Weights of a small GPT-style language model, trained from scratch on English Wikipedia.
Architecture: no biases in attention or MLP, normalized queries and keys, shifted keys, hashed n-gram embeddings, skips across layers, capped logits.
Training: 88M tokens, 7214 steps.
Each number is 500 + 40 x the weight over its row's rms, rounded and kept within 0 to 999. Layers, rows and columns count from 0. Numbers have three digits each. The size before them is the row's rms in percent of the matrix's.

# q: layer 6 attention query, 64x64, rms 0.217, rows 0-63, columns 0-63
# k: layer 6 attention key, 64x64, rms 0.202, rows 0-63, columns 0-63
# v: layer 6 attention value, 64x64, rms 0.202, rows 0-35, columns 0-63
# o: layer 6 attention output (transposed), 64x64, rms 0.125, rows 0-35, columns 0-63
q0 106:501463491407478458464431482569475445499532529477457489491561503521446485506489470529461504471426550525565550491512481482503535553462511484490452614493531451519501486523587512501504553428539494
k0 083:500482459506518503486448506471602539484524431546564519447575447428482474527502503531477558529470539508488498552481523484530463497496511471472586488464457455456531548515539546451540522534440418
q1 113:470521501432528521495488485517503447528410569507469442523543499464475483471490450521453490509594565540533511534503442504552556548462473547549449531495483425516501464543508406567491534493508513
k1 100:470470559476441519398454494457568481559544505472535482543499481511499454458475489597504495447554467490545479482525511476480500559484518455463426436498599498533539451501507516505495484461466451
q2 122:510523489564493496592427527497518564565609424509551514525479454517502484524519512426523498477455436450479529497496542530480467419546519512474520489473490519484485575471483562444466470508495514
k2 113:517549455513595531590520455543470486435508460562560522509522519532522492470518427436561448539462515520476555514516446512486450421523525491565515502533473491471477484496525505490544490567533556
q3 105:521465543414460476436521517482453446449395561453434463558520530526545531444483489532471486557546535482519490516476505448508511580455490442487516496489550486512535457524493483543511568466541491
k3 083:484445540524431447539535529522456476499458512501476479486553471469412567544491634491463554473523545495495516530490523503508607531480485496468491570472478506492524520550473473459489465441538512
q4 123:490405517456441525388611531534440463453404506486417487492516470499477500498520496526489508531538477506480520470489478492521516567470492477489459527510471540478514530536554545435508540460526517
k4 104:487499516483500439486498566502458499510434532525479474488634506480485557530522600498513519511493549496508509514519492480500530520517515504432575558530488459442572543568416507437461497506527505
q5 088:531458522490466491441528502588483490414442473485530562495456576443609544520474545578445512466492461534544483512495508496424479537474510492449512493469485541531500549519513482517467488440541522
k5 085:479537466522466513399488446510551508502470477538479459474498475503505476554515426455511539512500514518484513527482557490563508489549478540496589569426447479465554530473599548428498521522550483
q6 091:551536496483566476578356481516494510611568494540545499496471531477390464493503507459523496532476491493447497480502499527538486469528505559505503512496496448507485469473492461536513438534469476
k6 094:503500510497525527530534503496542505501536601552489527560478569506495479425423494562472466549496499521524452490516429487472440485522506508539437495552575522531487430476451448555522580477525459
q7 132:470493481498543461545407508435513488526583519452495448555523521503549507503486513473506486525534463513551413568511483474489524421505473450482489451551551436472431489463463446591500491502475501
k7 118:469469555487527494520391505550515520502582430502554466499406485520484504463493536492529511516586518482523474421517470533468504499503487430452440443483518478533444481466545454554471478494454534
q8 089:601468519440431421471417486537430423545549541532523463499451479580500499440484493561512501499471443519498518507502510498485515492503562457441448513531530466502463541465487502457548520495497477
k8 125:415451540456437508493579498458570494452516531464522462498510469480505541517470579582423534464515518517521497484470494538493530558480472455451519543454499515536537488531543475462478437447526423
q9 105:580491508450409418462497528530470449504429537458459499506480491534532515448517450544484520488468466489463553580488555488470527572481519447475444554460518500516533554512475565457516530444522506
k9 131:433493495486413484461571502558459448502511510458460475453456480478504490548437576548474548507556535560526478565486519515517535526470477477496509542431503567522566433530516492481474471461570487
q10 108:423493523569597574529489529536532513564581449532564481455478516479442504553492521468512483485546481504508415483538474531560469423519506527532546479512459494450461463464499464491482467541497486
k10 096:540524553477579537532447495476567545499545524556519512548532524542517450427509434514568459516412479529526516451531432527470443507542520510526502448544545449502458490490467483569512509528449500
q11 110:486554477517534499594430503503487548459504442548559532467438508510515447484542493468517489529498468451492476451471565537505496519535541497490553487473472543438522550461554563412572424500486501
k11 114:496511486470584547601478442544510520453530489572537500526480494509580483476554458426565423492461495522448483498510463499521407518523539524582529490554510478468464516503483510523537495543501526
q12 145:499554486511519542538533459507491488443497527571542544446462476514484462464539433467527453474486502444464528463545535502554511541525515479559500527469443510459537517497603590423583469522512506
k12 129:495501466514538509579525478521520544424503466555483513540501408503559486487546458461562420482473490505490476481498490559540443523516524488556518445585526473436465570544483557499557499533463531
q13 109:435501528496542535530484441514512502519488442546545535455471478532490440569591486463542491491467491473434452447506510534542465507555566465527545481450460508449440556464524582465510468540460517
k13 141:513533446498530566498494439504501522487490517617499481493532479550524467506543523438558443489515481499539457440537495535506424523553544445586562499513475486461517513511526552470548433551500555
q14 087:474540476435505487537530465459487518469593556476408479545583497497465511519526501530549479565505503487496514434474430488429527517512454474449458460518581523551497481515454417548511498518504517
k14 121:485489447545493526495471507493546413581441515452447511530480533486502514501436548524458512534561530479561414462477518530479578507486493495482424504572516497563512500476571471582487537473506509
q15 097:518498517466532500565438500462518517487508493561488483533531525460504467536421457457527473488491549514544431516510428498442578491476460485538468439543537428461521444519512414559561477503440471
k15 108:552479454524529516458435521477502498482568473434477562521444490494515538483472492516480484408523431471514520459507511507462468501494478457475410419497528537525458588475481502571454524499412473
q16 103:532462507522470503465497491501490492513397487500425538485506450513401431545528488534499512489462548503452567495509519487515487510516498515537503528486464563533508538556569545405563593461479463
k16 095:539507469415495503470589455480348520505425516513478562488498449513550551489468542516471459452459509514429500527515503483437482529480487537522517522497493477469552528507442508434502468516507468
q17 097:518508464547489549482555440492485487395437530517487529481578491474540495546561505538555453527501553502516607524549473509513551603537520516560453494516510473496487497527527556499524531472469511
k17 081:466556444458452501504560469493488501482536457470411541463463463548529457529431519491456438472532447564448528463509577470481462458486486518486560502514566563535476489512555442493544516512559492
q18 084:460538623451533486494453519429524517520559535460528476544459531478539526492499452513495486432493427465507396504464582496475430482463493467451564459454494509489506506483478526520449511482502504
k18 089:529448478597457554511482496507480477512454485516549472462506432489444512516540530460497557512553559511568477503458471517523553511499510519515579527406458472442485562474537552431481479485483568
q19 092:461539439486491514477496524469423499513485495509449574455488511418550462478525429460529476481489549425532492432472539503529533523494492462508467541507557540476563422525510511538605544459511473
k19 115:479515464563477539603516505481420500479507492481508468511516446524566555523455527525492487462475448504462534459425469444542443535492456495457491481492422526466419613516510479513505533480504490
q20 094:550536552421494509457483477515553450402503520505573490504483489494492484508525518517499451389459446510446561584463447522521482589506490514528465494465420500510545459525497539492523512508478501
k20 114:517488492533449461480515460505519520428453497477461588430469420502471458469453457498506459562608495489497509459523547519486576501464495519457545519542553548499515612495492524512505536520501515
q21 097:467482611463468478473503504505481433584468490446473494477475470511537538530520501455493575501516457542495483502430603468546451555479497515450576469435450492460502527500501534484468481487547457
k21 090:553510443479464487505485441526439459503428458514543459456495506466505554489592548475575508444537500432468548517493501514526543512501526538498514483543477522473585599486469533449486490513455568
q22 074:533570411544510540491488507492378562437525550477484543450481539494477487412520508544467438501499502477522523488490581479491466501481542500544459548488565502551512485512524522506555463499564527
k22 110:455491490494487513505511529423490573530488464530504439468463477514583520482472467519538536480474554495471514444471571480586452498435456400484478490488489476507444514501530522465455604509508562
q23 093:565525490501501533531540485511419562354501535521470538504509438536520460539497512571533417491460507493525499481502559505479487580480536474534507503508561495526482517540599510516518500471511526
k23 097:484490414546468517441479477449534515526489453501453523402461486539579534533501475472431492431518551480458437473474604496534519523434497478492515484452491511476485558467561492445487518509529498
q24 090:454484574507513513463434490540502457486450508507566542508462594424556525517532503511493481475498430460519504526517480467423471454515512468505562468537459606508470520477449540421490523471472512
k24 114:515502614503478562496538424476500456479477534500509449560483449483454472513460476454482528567493481548542514529489459528536548510579469573534585564436493441489547476512506521466500507502530481
q25 099:527504504490504488520505549553423502645433487479459580497490520490473502483466500497479528515494408540509569476474543487539475497489535547466575575510534545464475483477482537489473423515512519
k25 122:510542491487524501588536417468493538516501513536516440462531602431521534476525455523492517507508546444442527555499497513487596494489561499466491449470436517463495414497478499485524565520530458
q26 076:442467547482541466498439502507550467578477461481501477473476525419519476552545511494480546485571495516471399491459498544520474435517524553433535490394468527472503545469505529490468533466468448
k26 113:532500477488518547484509525495476557516456576558537438493557469480466525502483608505519510518502502553555425447485454449507411491563455527517571588519490495499529519498476519424489528481499532
q27 100:465489560456529473448399454498541425529514454501469499579494499529521536549560557449518517507550414516548488477455439486467507458499494486463487479558520526486443454474473425459516506491483451
k27 096:508484525528544497489467433509491465529467551515491448530486509467389533522450524479545492488540533455530498451543446537520473477547452492462447463568494426532576520477440572553468564512459500
q28 092:444549447512486535487581441490515432389484463454527515463500463521579514515517534508506473504506578520515462516500541521502448564488569515509502432438564577492511497494474539530525515486454494
k28 099:539508481420490525489463515429475569475540534497500478418522542542512456521497545483471499571497474551465447455490522456497438427489486480568523566524463514584511527524459432526459433499495530
q29 119:531510518528540458582400511467501511567545503455536455505512574459540524534455508491475475504532466530570457549518503484478503446495490531481553423531495440449468489442470422559471463475459505
k29 101:511507577458542510568437475501518527522590456497503510510401557467469467466514481479504548545489509543487467515492471456456531471538480559486522498440566488517434425415508454527468526480461470
q30 094:497430533535451536453598495488505451419408522481505496447514470478534539515512462528508494454541468530500543538511495461531510536483489509564467487543429517476450568514527573412528535468525512
k30 107:497492545421479454479438478493445512487496383434516514482477435467534490532545455466549484482484509496467570517530595518512505507450503496442566451522517542474521547524466537462457449534451517
q31 079:508554470491521455535552502494563552513544470465445529534463427578443535493492551503478456526484490465488463469479578494458468557465534441500482457497520566545569453513462463568520443497558495
k31 104:493548451523503464522456440501468433483492573480493570516491600522514492507523408477556492561498516531460481541524477472474554499424543540563458515429442479497494453471493449559498454491504508
v0 112:482546462460490389533413531514517524484527451492522436532508468545503545533424506473479553573421433498514503561520562543459449466533513452515498515541489451488469546460494460482491488462489480
o0 119:550496479453521459491431485522414527517567426502490516490443483538482515502482412444568463462459460486517584455538499563568466479528507516470459497493593507481517545520435533504497520522492491
v1 086:426557436551503527467523452535484460560528497466463500431501473445456551594449491509474529522535516513504445468493492606537504497469501548537508447494465555508474541471515464522468450504582514
o1 101:489510492539565468484437440541503468476496544493500478437499538539531463442498525434533488516537503505470423501445451447521480478553459534555546428514446454445460466401480447466513463522524535
v2 113:558474562526446485548496488420533512533456498516592464521530522516537442497563496544527466513459503530501550533584493479517492474509521557523469524468447428531504488479541480432485612470517471
o2 133:498464509488484499496526519550511471471469485531462527484531428503482570514553448534494529492483419493443511521520590482495510484530588444509503527455532495567497559518508607435543480473535410
v3 086:412525490539550515536454512526479523564561525501480475488525466460492542561453493446503542580494478488440509487459484562536499421533477517556544542498416425479468530439500478446456497520510464
o3 091:525480531503499526481483539452466484543511454506483452516476455503511511497449524392564505453453475496563526535551542593569451432605525512501508456513562476476528532441469475508490469513475541
v4 097:444547482537553551514455495497521477578546520502495484446507473427467546556471504481499538592534526440451470444462447561532537458489490520512530498517404464508470539460529492468464519514583510
o4 102:492492531549487490473473512495516471557463508484432450478475494477544505478461516400569534502499498509509468536531466569535505411603517478518545452513483444459524516408500441523457463559493550
v5 102:534505502431529458520532490432520576460507485511518476519451557523519499456496452505490502445495519509532418521491468471468534554451482447475473428443609578457518441550487484553494480508546535
o5 100:500524438492501494553461482500522520456495482450498548512458509539520503484534482608469475564517515520488474456410449463403507575449481491528458475445461532542460491472548465591455476510525504
v6 118:438556444496522480530482478470519553517489495479455469467454558426553566567455482480517509449549515496513438508473464470523499525481488441484571415472497519441499423464538460567477476540549502
o6 130:508487499504477459520453517485542450490496514502506459549439506561506530449483503465537477475551492511541497502439431499418481537495454557535458441535490565474466470398541480568461427573470534
v7 111:456540426533522557475480486555497434535499568452464519432483510358514545581466536491495495531552511496490513476482489520534505520449526504500552489561428479508462534469565476503495487526541506
o7 140:470494522527464480501519458513546467468453574510475458463498534430510474468481503409553496455591533492488465540504438503527524490513509547558552475590491486459481443438525463510498474599535532
v8 115:562508525394497501534517571475513493460505541468541487502425537430457433459497524488502502520461516475488505527442464412432523558472453443469532544534519486493448542548539515493449533507553473
o8 098:462528426518429563500475492513537539462425532460436521540467477424474496533477449503484513517526520495474568512464510535443519489460519431518513525545525498517499513570538450598509548587516518
v9 129:487566464482515441517470507474559550479521514508457460518505517536538542526409487469457538510529531405544387476500504571498505467516491460482456437489546544468519498437467454498475465459551544
o9 134:521494497498529447486418472531442506563534440498492511515455542575495562496536451490561501533454450505488495411529444535511417482508477517470515456430439545496506478423512506561490509541451528
v10 127:509464476532481490479499469585416543450512493465454508541538498595513457490467506482506498510454433562522520553484571511505470445557508486520465496483556563524560524500399512513497439495435517
o10 139:513517526520551522538539505447421507515546420522573483524524516548493501502497521494461432485459487486513526461504551495567419516478489548466445511474526526452489504521417506439606532419480499
v11 116:537504530488452400500471483428527573485479449548498468557412520568480473457519494487479490424498487475488563543493517486441446528523474465455508474441599502474521450499450525500509546517490477
o11 139:485500471426512411543436560511550523514522468471556483587461509574496555532553508565474494485424470506510564481460533485466485520448541505419458509482515560480505525529482564524457501504476502
v12 081:543439569443473478489577567437478495466470475510531539520450548545473435440548500538471447463464468527539505526515510434492525542461500502497444495473583528516507470583487519505517464504417485
o12 081:491535452474517554494526478527531555423485541465523546515545526474484477528497463617428521527515546533485474499460539455468522570410493511549482520471503493574486514586550519500491544455549502
v13 100:566424512488441446462554474475467488475459521500504526521496573584542444477522494550465465455486497483578484558523550500477490548501494498473441481473560600485545495534436520508475485455441502
o13 101:508525473479545505496501451546467517483477506522533527493494513519452520499571478578454512520488523526441521414453554395481466555397478499480499524443433526545475509569539553463549541487482500
v14 111:480467507509482495512519548431507491528470491501557532567506526572526468486556493534529511428501547533513558495430470367482467519520497478460517514444508502441458443503582534494468554531438526
o14 139:526493512482428546475458550468507445505470506475475501464487427542495492497492555501414602497499484509574532538455538554449447548421433492482459542502483577522534535526512514494442498533466477
v15 140:474496460506510571455530485531465420494481547484439565432571459432581545564483512530507492496547508501510470459530517505577552475497509438533480501525442488547436523499556486462512441468469493
o15 163:517493556502528570452546452558461451480467535536476489469547504445488444458465492482531513495557536488443465508573459498540501500552454559586571509552470490507513402502546478448541470482481514
v16 118:532482563426526580547549545461523476452487514503565537507528500488451446436569471523508471510483547583499455516501484391532574513471476485534479507456521465501485471571562492471475507504508479
o16 120:499521487503467599465530516472511493418444539463444564494552438438515463508487491581445528545552486505500452538492508518462521512526487437585506522488509495580473510549569478550512507463526466
v17 101:420540459561555536529454486489519518552515540488473467450527508417516548578461485477529525544565534449462485441494446527554524471507499482525545475495416451499483475439557484483477522532570513
o17 098:507465565548463485495484530478542431554475488524459451506471484498526528468467527413562519479499470497517474542527451568504487451599507530535520442524481503465502486379520462511467428550488531
v18 087:581452550453473489506526501495534496438467523507487474538533475571509436423593456520512460440474523550520510497516457420465532527520527491487462537486558466506544431561493570534536531488460504
o18 095:476494497528482507476563534464519499468490517514513584483588504472464469515515547608426485547465496493474529483468494470431539562449505460491487554481503499566485503603515510483510507429521418
v19 102:505542488404511497548472578436546538464482583507517450539451496477482467495508481489505497525483509434499500533509451393505519547474498438516494494499572420433489485534573504466475554493527487
o19 108:473501480491423530477448496506560523450428500508455591536503464408484465529474451536515511521492466518521559503504468525464493571498530466540500480459506543577491501520587492602489525546539490
v20 115:506465485476510491492508539474536481462493514530437581568597481530587518484527465488522487469529553495523499459444474405516515484534494392493487523488562497481479466509517522471545499468392517
o20 146:563492562476458561459524536467441485510506488530486515466524482504492433495430542536475591526486511481529537445565475561495433511489447527491519541516472568552548408541518497537468495469432483
v21 107:418566465484545493472518493532490501495533496498428497468465486503451561496424436496472536507558507483516407468460489568516544546448499495517484431488554570518494509512460484571511435498578479
o21 116:468553458524540459519432457498526528454518521478535505487505549524526448455495511522515450541497534495470438448462393498480506526509434545543502441452447455529496443447518419572454467531501538
v22 091:369531466554521512474495469550457426584568495515452520443508494480497569542467499512497532501552523456498511460447509604496489526473489508498515483457450542523471532479501484488491435532539458
o22 101:487545518495534475517434485519519472510511563470517409433470503505501459486523535429553497479502578491468459500487489551531491485523423560483554465531443452466506473447501449474412445527470579
v23 095:435539417537551545549429509504508502528484516479491499475551510482528556573462499463517533579540524482480457447491484512558532418482512506555511463504400470437529502439524455502462494498527553
o23 096:545466549543478524499493504457469447556492465526475517475482519514538541448422502414571548489528470512575464514516437552571444479564504486532478460464491517486502510375526498524497450522486507
v24 115:546437545491449457486506513425508453528447497518522534519526533585545489451582480552524463435472501555525568493508493404480468549490521471447477531471463492517485478501540549488518557491417499
o24 134:499482512468476489497529523544495477475463549504489496422522456536466511483536517554440551482500536503476542488466540501466529569389505483488479586514505514553566530600529592453484445491504457
v25 099:431507514548559593533512517473464544559517493517543503473525488441439524523484484475508515593537483491440458457515451545588570420499484538566499495484446444515475493499497466466484498499552515
o25 097:527485532539516569472523521474516473515484460516485491531503471485547522482425497487524546536500483517544411563565511542543513418616538477556522439457527433514501513422513435512492479458521514
v26 117:446482559522487470501490493442561423580490480559568480500557491536507538506580470516513494488508561480477541443551464554539481493478491541497488542448419461548448471500568506440520508471523459
o26 130:519486494451481472459461529562539457499529552507453498404501437501492510503548499531553593534481507478453461516548534556501547481549531477486549519479472413539551518538540536464444434447491457
v27 116:562442568550454448481475460477518462574494431515548497487501513553482483504555501517524483481445470564483587488504521519456461505494515591468508554469407454547465527459532529501494561510519476
o27 117:494478490482502422542513541512488484512511531488488443452494492564500535495541526482471512449465529495472519545490573497496540473497566464468461539550547447473567589519418592413497443501528456
v28 111:407520436550498520463545462535444433599517535481462515456527519445544561597448495522499523485554535461491513459482482572541485525475499501506509465488438587479477521460500486507482480516527498
o28 126:508507517522527482506447454547511449504471541524525445428442497512493469442511554408539523506536534503493465486458493488513480495489438570517568460529425489473486439406527473437483452558477559
v29 122:535546438481487517512548501498502488480461555443517517496489544401569510581447560523480500451525548440531424561518569483518488470509501470476533447534497567465475501473567457456472495480545531
o29 128:518483490471469511467471445564458462494466512510453476522432496474499526502525433458519499495592432518466497487520481447491452488476472523515545496541445568460474434454563506502563583576432536
v30 095:492509522539523533484457483531508502542597458503468498481516401467440522508453530460488520587478456469444492482512506600507519435553472546516538549563469450558439557468474514474521496487502479
o30 098:496487530485541477471516528499452535576534467503486446533503497492538481511445518437525483481471497490513510522579537546544529399612537512464510480536550425433534515495394474484505529481478531
v31 112:450552492502510519507511445560475528482512576443458466444450528418467495526441485520477493580501503465510442579534487568536527552448529543534473447524492536491567507491456454545477479523560478
o31 128:447525469542521468510506429509573526437460504526518501501512512459499523492541482469534388491538485506453448454463471433493543554496505516556524431466507483536400512434547490520534516546561536
q32 066:461567542564545532558547492510551563507563433590470503531506474469479554515530458521484497479501486545491482397476494582463514517462482509489535456508518553555476515546509442497434489545527483
k32 117:407535487537513478488541502483524502472526460460487506536481511473489535516457485502445548555535558569465481515400502522500487501432404548471517475517528503572513449574515470521423497527509425
q33 073:485415516445471447485468549474537459505488496411441376559570512492498522446493475523436501550468505545553516509452478475469504522482476471455448519531545484528439508492466510539439528493494477
k33 115:420563498545506487489529507490520512448537472470444501539476477464517542508475489507461526558567550582482481484421503523499501507429407532475497493513530493571518468585521455527451516540550428
q34 110:455414482474471462477481530476519463488427557471467416520537514461456558409462501531444538553496508577550491550474466508512507506450467496486458539477494483542547533555464465502466553462558482
k34 149:397484512532510506522549516442559492475490460498456494527456511468475512535445495487444546552578548533459504518458508492530497475432447530475528442557543482525539404535553448505456505570500481
q35 095:519434456465459448486435550456506448533438519413503502536476535491534541441473564498482539422544539499501487555420531475440502465462455490415528515540506505500539472504454502515498564490526464
k35 094:445533389591515521540523532413535551461562437486521461519426491500497513522495493505478542484475568508452496474476523538478424493473487455469504417476550498512548477499550459504493521551509477
q36 171:506439451450407453468486554509497466470459566403488480525526492464525514443461557546430519466513505540516500541442520490399556499454453534466477540531504478525475485531512458528504526473550479
k36 105:452560501573550492506550509485537561489535487487470517554474519482483523546535488448514528510517546564442512500404530528509479482474462505492553521454486479565438505561523507477482510561571385
q37 161:534488497550591531542509450522494496525526480577501582480489509528495455575569453438549482508471486462454471458529527539546447502539550462511578451462492526481505514476532522429530478564462536
k37 087:555468466478538539571501488480481476483467475551518475444504443557483464487527456486520478452474451431496452449536542512527475480515543459565462434487516571428555548449481554448532471500445558
q38 129:511416455459438523515504576449459524447521514456421407552484443477518531448460507481469489529515476544516527530460485473470528502477457485581451515559515476518413501530554495564491477500514511
k38 103:552450514447490490487493537443542469528470567499483502527571576428484505477467555518481450557472515522546502504490441482424568537478506533503469559516542420495482429528544499567536507450513457
q39 073:568399524514491519556496481485511447527488527509513525456471476537521459578532450443551431489461476468431502451542553527535451508567545453521566464481501522455493537473487547476527483554502561
k39 087:453578459515567505493557477501504558477573441473474540534477463502490519520490440443475526554559546593453499491443503503519493513459439517516524500473518510555479514578548510518479496559560431
q40 049:514535533483588542481439432571462454485482498531457485516444497497546476540510421471575486547480447474464493442525507437509462517480498550522492444481455482526476427537540481452557463536556528
k40 132:569450505486493526505493485504499503550442526530521498463544535523500460493526502491527462403451435413528507483586505494519499506547587452534497502483477513414492498406479534475524490460455583
q41 083:466586558557549510521548508455514529549537484570478466540515529441479557495456478514501494578526480559522490461454393536527458489472483530511525440505499485523493482532477406490426492539521488
k41 086:430440470578531531550543496443509510470491476506458533492454543495458562539452512512406556534565538498425475495438567503505528480440486469510524491461532547515547434513552491501462498549482492
q42 068:459657444535546531500516431563497554531581436558549524497527532510490483498485463473542478560495468499539505476504451523572476509518534498550517463463527473500528532526517479515468483500445503
k42 067:496530475467449452478472522459459540596509528482537523547530592543569444481582537428554464495472449471488564493518482501509472494543547536503491539437499482494457537463485496476586480463518512
q43 076:468565456509571575461451368504461543423472451556493511476544505549499469524495445487505484505467478512486468451531460500586483477554537503590509490426506513486475524513491509473491493490489518
k43 085:558482549430458365459489510536444441568528506486531510559492559510559533480513522486509486507465493475533516555511538469428549548496518551446483536512493472529470497515445491557492541449482460
q44 115:477525442456496544490504477495452547411465507552441417564529479492483504448470475508492482570508477533540405522521413475506491526449484493567423505513533430518491507564522480550469502475504504
k44 069:525515555467527493442387501527538505572506533481490571463563554529520546560541486516546513532532481479476572520517457502433551507565521541477510557430433521482453498475490512506552517484547502
q45 062:535330569476499496480526515462545451545478567461505489480427544464476504514508461484528495515548494484495566475489480458478476552495520503470523481565506509505455434458522510549541517561516532
k45 133:451559479497566471475540480499513533494553477481461518550477518470475530517498481397468544549540552559446543535415497504497483477445431529508539511500512479593483499555519481507458509565558435
q46 106:533569548525525514522457502508453536501500438513422460448463518510550492502454521474566525482461499422412419476509607485564487451521511461518541489484503581510509495503526533471502562489479518
k46 074:567507455511472494533446563456529599472464500544487426551473532484529479463579493483481451483498569492504507412492509540520518499526489483606515511483522439452507461526525552428510472471531506
q47 077:474621434494460488453497510518474562477534461468502477545516507502503521484427574519427548509531547511524456562462501534463534426460455561482435548489506472524500481528492458499452517446543468
k47 085:523461525512487539533466513462531549519428555534520478471516550514511477455512531553546473429439474398566502478564452527475495538541562476521478501452511474419520540440498518498518477446500582
q48 098:450605458534566508499441398558505544563465457523553583494531538530485474545506519469521531465470485541470491462542500541492489457533541538480540503435472525468517486471460504428504549498491518
k48 085:427502487513514520520531435597430516464494459509487493496476475573439550587496437454539517472521494494452515453532511484558468462532507471511547449491458561462517505477434528432496515511475576
q49 110:512632443493563494530484451561503526571508466508565541471509590546560480545486483487504522477452491449481472430509527498497470468550516463476511465444484531466480483451496518456469537489429517
k49 089:491547480551544513503481484599434542508508456576517502472482530519479510563516488463544470437535518482490543384540476504551423485521507542530558438544463537453503481496486527438536511536481532
q50 093:503498467462532473524430516467442542464465459497438463530541535511592526516509512479493543482452513493448398458466556466453480413547531458495542511426465515488486437441489488482487558508473535
k50 072:575530418501554529573462530467447569477492493527445476528517561478491496524523480485521486504475587452467542460533513617477499499568485506552501459506535524471572499514453497498534472514529557
q51 076:528309524481453518523535562474502473478487549475417424534475472476468499465492474478500473553517470542503556510502453448493509583486474464519497508525507463530484508513520494543520488530496522
k51 071:528521528473479456478512524503473449512514526450439483556497530458482526456498528489458474586481499574551480538433472475465506522448450530459474570539543424558463487567565461540493496504544420
q52 090:451453514547514555470477565486545538510507538472403554560508426461477518492531547448533476553489452493485513548564481522533540465498464516567448536523478471514475527450478421493503510463499587
k52 088:479495559421485453494466473594521493446527515456479512578583462463472563528444454429535488511483469489503438453477482549480527523441475545466510509395522513500461460466479496535492525484514479
q53 084:448535534535525477490500469558559411588499553494541600460433563476455528580501478497544502506513454446502523493486534538494443528458523520471488445538510533520472452431498490502495471543491536
k53 071:505539528514522479455560483580525512511592457521561518553468466561510496586517433463523501517578561456525488537539509523495419513509470470480507509423437553523501526444478505523453486515540494
q54 109:511585471534529476508497411544503473528494459547601593443496563521516464545503463532525513469489525464491461468510577545470457490515550490424516465444498518481532523466506556441492520525459492
k54 100:472523459593542537488558477496485505508508422549530545454451424553490474560564443512511518465562529469491498521531521514520407484522522469533502448518471531486544555480476515413506458553487538
q55 120:551604401462524488507475486540513546460546473501532588477491489520512482483513488492475489443430526409497447474443567571468493479501517460488453440520543496477474559477473487461471510494450497
k55 084:529516479547549459546538476465551585532536523598558561535517478465449484503561477477559456503485536475480482474515472501464418549468519572528539473547467489474474505466541507447574531533478477
q56 087:467530414504518526565457539497531499546510488477426545529504506554555488564408485513514483492390490483533501457530544491516541479547469468531478507408491464424430511460501516494458486470473505
k56 074:485539485464535461460495529571478489489527468511566543506523509506484476516384500462524445469487463479483447382503501552512479526529503577466546464501509509472436479526581555513549461550452495
q57 086:484472586447544470469537544455576460480492541472464478510467488481591529493550498531512466536519486435561518530493503453493445533465456473499467498561538487556433478450528455589505458510444506
k57 081:550495516498478425533423520565568494505586493495574534502505469448492514480460545513518522496558592473521542535484491538467487547463457567478478555503512522525486487473540521589468434509559498
q58 117:568500446494490514531471519449523552422534439552507533498498421516462465446566492488486499482437582457516473480485584565504507506475507440529494471474516468462504600529546535467499455465468483
k58 074:530535481519491479506526445427519560455485513555526579518509464439555430479527493516481466468449488526506452508489491453480493525442540509595506514510487500486432468499583412460583511502448480
q59 068:567395544509509546557483486452492450499497550514488511477483470523505464522539432471554438495485459473449515451519530480549478551557538457516586440510518529467478541495505553496554466563452552
k59 093:467558460525523493514534489479513524475576465483493526542480457483476522515499481459465540573573564599443499525421510477528493515457438525500524514533505494566472485592541491516469495556556425
q60 073:435534448465473487471518514503454569453500464491466449562513502487503559416474558548449541528533507553569498550483426452492547504469456563503421541502481460529485477524497450545497522453525452
k60 075:536452519469462510483475562444499423510391583489482472463548577467507491440457566525499471492452446494550476519528483463433534474541553500491469542527555458472520465483475503482513537446484532
q61 080:532586502456517495507465419500416556427521479513566518481518520535506471458503512514472532459466513503451453479447570517450458453512542510463573482452525546512551500526448508490518591530494444
k61 092:539489455554510569576521495407511567531461499544522539461463447519446495464599501520486527473465575496471523512526492509559493490537507487562516504571516511437583538495467511454509510504527547
q62 113:465605510519517491488429461585526492517485480556599563504528461525497497526503508474509477440505497458439397479481524523601485475506536489471531460495522453481562514542452501449485511518505506
k62 078:431572521556520529585477452439479605501490464518516510491459464536565499518487510490537502475541478454460468474492520446529504566522514474510522448389457519523483585457476485549484487509503520
q63 112:530527436532527551549474492475514541513550387524491592444489494558509452542482492457530510498448492494497464466548561568546512439520489469534522474423517521458475570507502547456443502491480522
k63 074:476552470480560538476472449570458545461505478506511506532467496498491494552514424477520417455519513497486495421509481514599463528458541481551561495485490482462455454506611509478577496508452488
v32 101:596497514453529491464389518579428481541522522457445527477517513517549528506514489443542524489486470455500508491438482410513506478522492436487500510479470493496457546398470538513507567489478524
o32 123:529487538562516487522594552451481483480513451528610539506499446566464458549467494556447466541493515509549468472545534463510508518450554524449472538488515558507572470513490485493545556452509452
v33 116:502476542507503552534550484416536496529421572507549404488500544473490496481489512546496519561529543502511449400509447524511495481531534563511485519503459446555522495450543450483491576480534548
o33 125:465474439436474464374520499545502472467497479440484501439513428493515508475484492464509510498500434525448539508534485435530568554497551473494522500502509549479444461517525476521535535621523489
v34 085:513483504528477525540509502531465485505437549576533473389516500540505458511508540514551430455480449416515507491590482500503491519531583464518504504515478535439550459406504514500546482474473553
o34 066:425346527459475512479483569448534448551459538396466511510500492484476512534517459480485520462480534499457524477511511476509550541549480472508546517496546460529457564477467546511528488547500513
v35 111:448540508559491495549549482502553531498452491477641529471484522529411485498508482540506469450500577535510512470566519550515482570446520536475506496434520519538588497538505500516545504505484471
o35 119:454493472462512481527449498486498548493479532487407500528494596437541536482497472542488477472476516514432511465415475508448510455528472430545507452490509482487414512425517473558468429557461523